python train.py --n_layer=9 --d_model=768 --n_head=8 --n_kv_head=1 --head_dim=96 --d_mlp=3072 --vocab_size=32768 --activation="gelu" --norm="layernorm" --norm_place="pre" --norm_eps=1e-05 --positions="rope" --rope_base=10000.0 --rope_fraction=1.0 --qk_norm=false --attn_scale=0.102 --bias="none" --tie_embeddings=true --parallel_block=true --init="normal" --init_std_qkv=0.0156 --init_std_o=0.0 --init_std_up=0.0156 --init_std_down=0.0 --optimizer="adamw" --lr=0.0007 --beta1=0.95 --beta2=0.95 --weight_decay=0.27 --lr_head=0.00593 --grad_clip=2.0 --warmup_steps=410 --schedule="wsd" --decay_fraction=0.449 --decay_shape="cos" --final_lr_fraction=0.0 --batch_tokens=262144 --seq_len=1024 --doc_mask=false --train_tokens=1051000000 --steps=4010 --dataset="wikipedia_en"
Each number is 128 + 24 x the weight over its row's rms, rounded and kept within 0 to 255. Layers, rows and columns count from 0. Numbers have three digits each. The size before them is the row's rms in percent of the matrix's.

# down: layer 2 MLP down (transposed), 3072x768, rms 0.0219, rows 717-748, columns 192-287
# up: layer 2 MLP up, 3072x768, rms 0.0319, rows 718-749, columns 192-287
down717 085:134125101180160135124112137163131121158118110149132102119174133131102121116126142098119108145158142200130141141126155167113114135090116128154104125126134173120106102115155100124180171094161133142132147109116137127149168133118108143122139131114072123099135136116141144137159128169117168128
up718 088:072104132105170121117136126107111146163107151174126121150135152159119137130118143086139121110140165119154140159139144104145191155108139110152113107201138122120145164127140144111142152110165080143080129108128124132137146139133111141133106124105133133125159132141128110126135081103127145117
down718 093:119136125150140140132096113084134145124150084134121139159131153155155150139113130117174140084122135110110140143146130109127132095142082113101160113125130156144142100162117137083122152089135126115142129133062114141121113160135172080123125140139097189136132153082160185159105121109130109106
up719 083:147111110117126148103062131112129122085110106101138154110114121134135138141099101129113152108146130140084165140094092084150146130132142145166114123098133163106139105106084138138129172042139129168125135152194105153136135166158135093158139139111146108089086107129127147134118129112084118153
down719 079:149133128113162118139149121111098157137178134082123115144134113172111118135134130176129135135125130171121130119105121152142111112131156131073128131137134099131116134170092130135100113139120133088094120137121125167159127139137178154141146151125145140157115123143112126137083104124113111119
up720 097:155092164157136165145129148117130132118140094135117146102147114124165086143088118171092117127165125109100155137118084174125140169130135128121121098090147148110106136147127148144129118117117159152150131154117144147147136162151108092128125140138167130097116109147124129144119136152150125120
down720 109:118100129144135111125174103154134143127101138096123136167137130131136109108143135157118128116162125100126157112172126131129138083116140111143141117106143136157133107140127118117116161160137117120138146101105135151087146105142130131127134173109076103147102143155118140088086151090123130110
up721 103:122134143076082154142082149121169054127174110178134111081128107131118079112090125122110149134145122127119166118113101114097171156103125105118147143140107131072154128106108144135091149091143130160136118121171121102141095149100127087131142093133166144134140156131130107091118161155125137157
down721 105:115127116097181156114115087135135117096124145085146108119086129150132137115103142121120108126155165118090131112151166116169155139131111117125149130072148102101120127116118131103106098118152110112178124113101136064141150143134131131113158139151122144111098138128093136106143152152045122131
up722 098:165122109155132122145081167113137094119147117108135103131113135134117150152123134105116105055097119154071104113126136117158133114150147143138104119135132146153157126133124096152094124119108151158143161123094110129126136098127104140121165106162148116114118134131076132118121159169077144080
down722 100:121119128145095106088137125145125134104170163120128108111097138148141080136139098147152101137112118171122125116138122116129133113127131159078121118157123182112119143133128107130112108156163076133124113137124158107104104191169135129119111146101136135151141104131155122152100114120154114138
up723 093:160149143155164117119128142123138119116156128111104127122137149099116125115124102162081180117104151127112138135132095146114109117134131114049145138154126103125122122137111151144139165110130167141139135099142076052106110184142137145099152120139124124134164181120130153145122110099130171141
down723 091:136125138095160133099121125109108066133133136092167130181152158161152163139113174107159143131084165139082135113135137130140104109169160172176096149112128168132124114156150077142111132137163122148079119135065122151116115126134083124124126161168112128120113131134105120166141109132126140094
up724 097:151130106092110065110155156124130112116099143099112107161141181130105090130086111138106142138163133139155108112151136137136155128100126131154179123125118107100122157131118152182097178121136100118126121123126118067129108097157151132165103134125139170125088144147123114145100169133136102152
down724 097:130115131152150158170137153130131101106122123095106139110150098100089146150150133128128121122114154165111134121111146086123125094148110153145116084121107162170151125114169101126107123093125133126122136122079162182128172147109156103116119159175128112156125134119135153127106115150134124121
up725 102:103140109134122097140118169105159094077164124145137148059144129117098131135109148073135181123119125132107199108140110132143168131128110089080144131172102133119142147120136154120168115124162120146102158131107098113108107146138145093158120135128162122139140160114108149111152127118128120103
down725 098:097122127096111143087124110134121141163183151092101118146128151089120136081135129118100146147100133140120137113120116128133135106101137168104134094123075112144173120107110114131119089114138117089132126124131135123180083112122121143121148121170140130121162129144149150100125123097122170131
up726 111:099152124117065107109133128117125102153128097155140099101168153125147091109134115119104128147130101151136124114124109116147096127107149153138092140157113121136123165127097186155174145152154162131154152118093173094146125112132159112145132143141127134101112138180153107096170103112126142133
down726 111:128107186136143116124096128145114106185132130129140113122064127155149130119124148110113112110126151131193169062148132155109097194065095161135157148118138127147121149121078108140110139127137136149161104135134107123182154094118120179113136140158126116087127159175098104147080136132132153090
up727 110:164137135155140132094082137134109145187165118127088112106131099163082145121112108121119144097150104137116160135131105120109145189112097125129105139108111081135091152079138128132127154093106141143116124120093114127123145107149147169163108115133164115119139133150134137136180087164122123150
down727 120:150125115128082114154164175104160134096118139102135110118103127108143122089088163144121115140080168083104147112135159145118139098102170148119099167143155140113133172160097166181103088106141085136105132119138139155138108140108106135111106136153170133185138115061129167107096160135149123117
up728 102:142129204118145155095125132129150154132164122124121104093128109119112149146110156150084155104109111087148158170109120105130095133108192081175085156130168150137133132167134077139131132135106136120129150151095124156111128126143128109129127117122146126136120169155115137132139102130131143143
down728 092:147129109119094105143155214132130113146138151145178095148156117118141157165102136155163126136102105130118121158145117108124141149142133130099127134177121106140109133174126140110131172119093096163053115111176168127098176120123123121147143136114139125142111145107146118144126089130175143134
up729 110:121116113142134129154120133137136108165120164127168158101157115139125143178160134123101115151122101103125120149094130156151132132153156138134094146168072101145110144114145128162132117137103092120134130076131121144119134151105108162111137082105136136103157138088134091120149114129099103126
down729 103:142149118153134118101119150105101120144145113128138150103115115176120115134154160120099120114122093118148164170154098153137135133124154101100097120154122097126138090143132183155158168160178131159183112128142129133128127142124126171142195124125178143150180111102109160162092160156123165062
up730 101:121104092074134098157131155129147135107144151138173132122149152097126075107089107116118150132146152160110120131089114171150117134163088068156105122141129127104166132175116102139170134114124134128112132113120142125135155134125169159157205126119111154109118158146165116124116119142131132151
down730 083:154137114185122143109083119106139154132129099166127166093103067129128104141122110130158101114159111085149132140094101090079133187110102115177123140124137122130104152118088121140071112111144139138120063090128142139126086098147119152135098148122156148145131099104128138124086136123137144145
up731 110:124186150117141138145116149110134134180145105125144135117131118134128115139088131097126165130101092152132137150126081101123113162115142133088128125141111132120166141104143131091084113097175137117086102134163111075111126133104144151141202105089155135117118112100135161135140142082072143133
down731 110:116097122169103167105141069128110122163134152151074094118119104142116128114135145148155134101122153131099100153146101083190095108094145146133118153135153140151120112120151132155180084124139087118149108084176142100105172107142127120119125131112083117149129115145153133122113146127129140118
up732 086:130146092149147128157156113087132101174180158147101144113132156112163127152132090157097117118100106135126118158138114126177146168154137100107134128151109118112079138125117162143124123119181140140104097083138092142137132145135128169133137081105105170167160148145142145152135109162121105115
down732 093:099133074096135100094165136141138142143102145141152133121120099146119111153146102051124131162140099140178125100137125195114137134144151125147138134118127115151098174140151144142144176139103124110159098171134136160142128126194143129149125173158108167122087106130165122139124169116113109131
up733 105:118133142119181119181136153134141154142152144163130148102101143132133118198140122130108172132126113127139147092132125177164161161142135071133107119125115140113121144117141195098097141095109129124125118148099082099128159154125085163161134134117150161140147112138147127192125113127169107138
down733 103:094151132158095097113125103075153098116158107169185075151149172152126109130134147108140116152129143105143093112118093121127145112104114126100166154125107129139135120125085122131149077165149065138131110101161114138117145148148112084137159115157109121104125125142130140143104142125115128093
up734 101:095149177107120126137147152124131157153150116145095146109091120107103098129118108144119169107091130103120103134130146107141086175136129090148181131157148090168115134145110118136094176106136167173152144084070100149120161136124091130124121113135174157118148159114162105123120107085119109167
down734 091:146140095152138122104116158110128104147153140102127186145094155121182110138150140126118116136126115156092130136108104094105139161091125149147126158134104144099138158129135146108110145109078107176118162127129130099105153146104167088129124144126097090140093107129114122112146077086136158174
up735 087:114135117081107104084114128096144120133122147173138146122123150165074126137117148115145131161130133130099113148131128113149175116118104141147158151131130095114147148101125112125153151094141112112109144092139117097136132124129130148121107131116116153179079110160159122143157106106102136135
down735 088:144154124094138120178141129112080164092096150105079151138115128102109093102169124112147135132138122104121131126120169072107110129120132151125117049123126138162140128118169130096159124135123145109115148136099138119112130069158171137166148133095162128171109129114123151097127156117122095124
up736 096:096141072102159110191114118115149116126109143149126170118106174158119098119139138107104124156126126102138166110128117139177127109158106131119125160164132188112139127126131113145133123144124135126138137125117171107146163141184154127171132147088095125159096163120099105153134100097111115110
down736 096:171091180159132140120116138134149119094155108122119097155112106125100140119107137147148099121147132139139099148124151087116133140103186103151123163094165140118096127135125120092174135111158141124101105110138113131119145101161124150084067137119157117157134111151124148169130160119114127131
up737 118:114130153129067096078115132107147120127132100115130139146156122177112141145083115111128153107161138111100142170154155149154106129158110131100150120084124137146168158128114112125083146091132153168123141139152102151135140101132109143124131118133105099102111115141141153098126119141131122128
down737 127:150106160126153150147089070105101159107094147111104114122133070110174123097125132086096129141112126135146159127131182100181082141152114108148108075112114133134124128136138111118110156108142123134129085129149147132117173130089084149112118083116117099113117109148103128113139148120080145149
up738 115:126145187150106075121106148126148100114130133121162135146110131129092088140106162148059110137174130128141146122124126158134121168147128134120139146100158079148165119093153133136169099111106090151122181149137084146147138137111103107162115141139130177119137132142116135138155141136127139140
down738 122:138132136135091113112136173149123131101123138138173124118110109145136135137142128125128134104094097155067147107139126155116082122195104149103120135177101150101165180157112106087112157137098096160128126119096144114128110174142125078129156112172112180101133112158086166122144141162129118092
up739 098:115115148140148102174165124107159120140131091170083128162115133140103102100101095131112145146134106117141142141150129097165160143108132090096125106144107117107147103098122127116117124126112133115107107143103124110125093143143123128137164120100139150096129135128139149112115115108134122097
down739 107:113142116124160114136174129152121110154154114110131127088140165130127073150138103156109129164166132138122096129097116166092157079178131122100132171120144145128138090116138145163126120112108118091105149128112183137162094087168142158115122082137140161141164132163133094104146144120166128125
up740 110:139140129155102124128123147133164077155125134144103114132142150139117059156077125154124156162143112113083132112128064157139123137138111130110142107089110122080109148111134146145138107107131102108151129128168114135118125118120117104145129107108175121120137120114118132164107132102132138136
down740 116:132079114117111116121115153116120133123140102114131084118111079125110121128113113079097131153135192135109115149080137125155147121123127163139121135137130123140117082107120141109152139125140113125150130136149114112165168129094081117113139122162102129137126104132128120169127115113089114123
up741 100:121123151128065159133139133111168103173153128104129156146133125154087129152126109159122118098142107132104155156102114163113122124147162145146201164143124144121148142094111107110117144121144110125162125119122120144127162161126135131145152134142098096111124117145107091150118127163121138124
down741 120:108147114137156132111105120128164126129129129113124090152118103157129085136163195161099138088090127140102099177143099151119128120138129134117154116121186149120139135162161157134150118128151155109116117131110111099120155095111105151139159097117132116128118141124106138105117159141136119111
up742 111:120091127121110136100096122062124185129158071104119148125163143140069149118134110099113130130126098138140120161149091138169134155153146135130102144124155158145126134126074139136110207130130129119120151134105122106118118114110152141112145113125082136102140115138137114117146143159110108094
down742 104:160126132125115140121120161137114099148157129152144141146139106108106159159105075102120096137116099094132097154153145159071111182129116088143160107147116126162132119115122118145146158150128115129147128143123142186099107115115151107150123129137119145128122110169105164118115116139181079123
up743 095:111122149117113093128165106119137127158163138124087178067159147143119099132131138123108147075120137140108116113116180145082161132151110138146063133142119085124099161105128145140141108152129172111183097066116127138132125128143159138149148145159113097140139121111114130120172120131147111149
down743 100:159128140139154134142107167120124122118101141129160103184129071174136123111087112106125152148113154144129135125111111149169129162117135177100150102128124125101093118156108102160142144104111168125109120182111106108160112108108134103130132089067115114084132132097091168130102154144125146105
up744 087:121091124105100143128126151088115105101094127119112115121156131119134143105126102166141172128132119140123134137101102132138124102176135121077121172151120151150142105102115113136152138145168114139099139125141121086196114173170131137129116125104185161152126147153080135115113160156147138128
down744 091:111089163120211149177135162129139133142158147171116094091101071109121173139079110104101103126168116116175105112145164109100114127122133149141143116136136142113138102121166135139107099133137133103191134153134081173101151146077132124082118117119113136107087121110166106131117115139105138136
up745 093:090141124156103109158157172105152084107133125125122126105123140112142106162114112135114144139147124113096109135139092139165109115150141149106085131123147136120109180091144110109123114098140104089141174151131122123098131094171110127130131135093122127124097117164101106148118120118145095124
down745 099:101109143121114145119153107101156125124165130141115093160150103101113117085070120172129147176160144095122122187126139142092155097127097164123166134157112171124117113119156168139130106154131140170136141134150135129131096114101118081146136137142087118118084133120134130141102090109155119130
up746 097:140134149139148113110129135120144142176083131153103134107151142108140105121108159118116141163090122130150115148129128115095176164113115146170102144154140069124102185117129137137149115145137125110139141123127122115114154148149155123116130163127105149151137125102130119102187093151118161129
down746 100:119156112130125110129098116128149077124146077114162135161121146131113123104110075132123154126128148125118121157121137119120120154183135135107135080140118119139142135129128136161125121128116138113142134150158125128132126100112114110102149090146131148137107154154120149199126152139129112101
up747 088:121117150123133132073132134082132161131108107114126114141114163135090109111151148144098106140126147128123140156122138103152159116126180123102122187138156101120117126152124136155139154147131141181095110136144121117139117111096140124137120141080159140127100130114122128172156135136130131144
down747 097:123163086132129120117128120163121097132124096145109081148113099169159128132159148137115139130130114117110112107136119122069124132162143149133112105140169145141166114098157137096127153091157159164103152138134124150112131125136103146113108089094187114125116169109126136149116104117120106125
up748 089:139128177075139134130139116122143164160138143174123103099133122129096152149091118149142148131086158103108123112123138125086129168157162067105116158156150108135133152159089134112127156139164117167135147121128133126146127134124101109128141132103146114134133175119111121105144112085111123142
down748 078:141131157108130138134131138121127150120144109109115117104139154137151146136088117080146127102123110129066157100117092100147098112120146100160144125114135140142128071078158133089133134104144154150148097145115120086115190145166080118124179160096123120136091127152143126105184142118180140099
up749 094:099116136100106168133113122113145118165127132170127115076158129122123125144099175160111157118138155092112102162153135124131169134141181121119100131161132144134160147066102134135120105157181131157144119096128144158135119133141150103170146107083127119150142144091111112133168092083135133118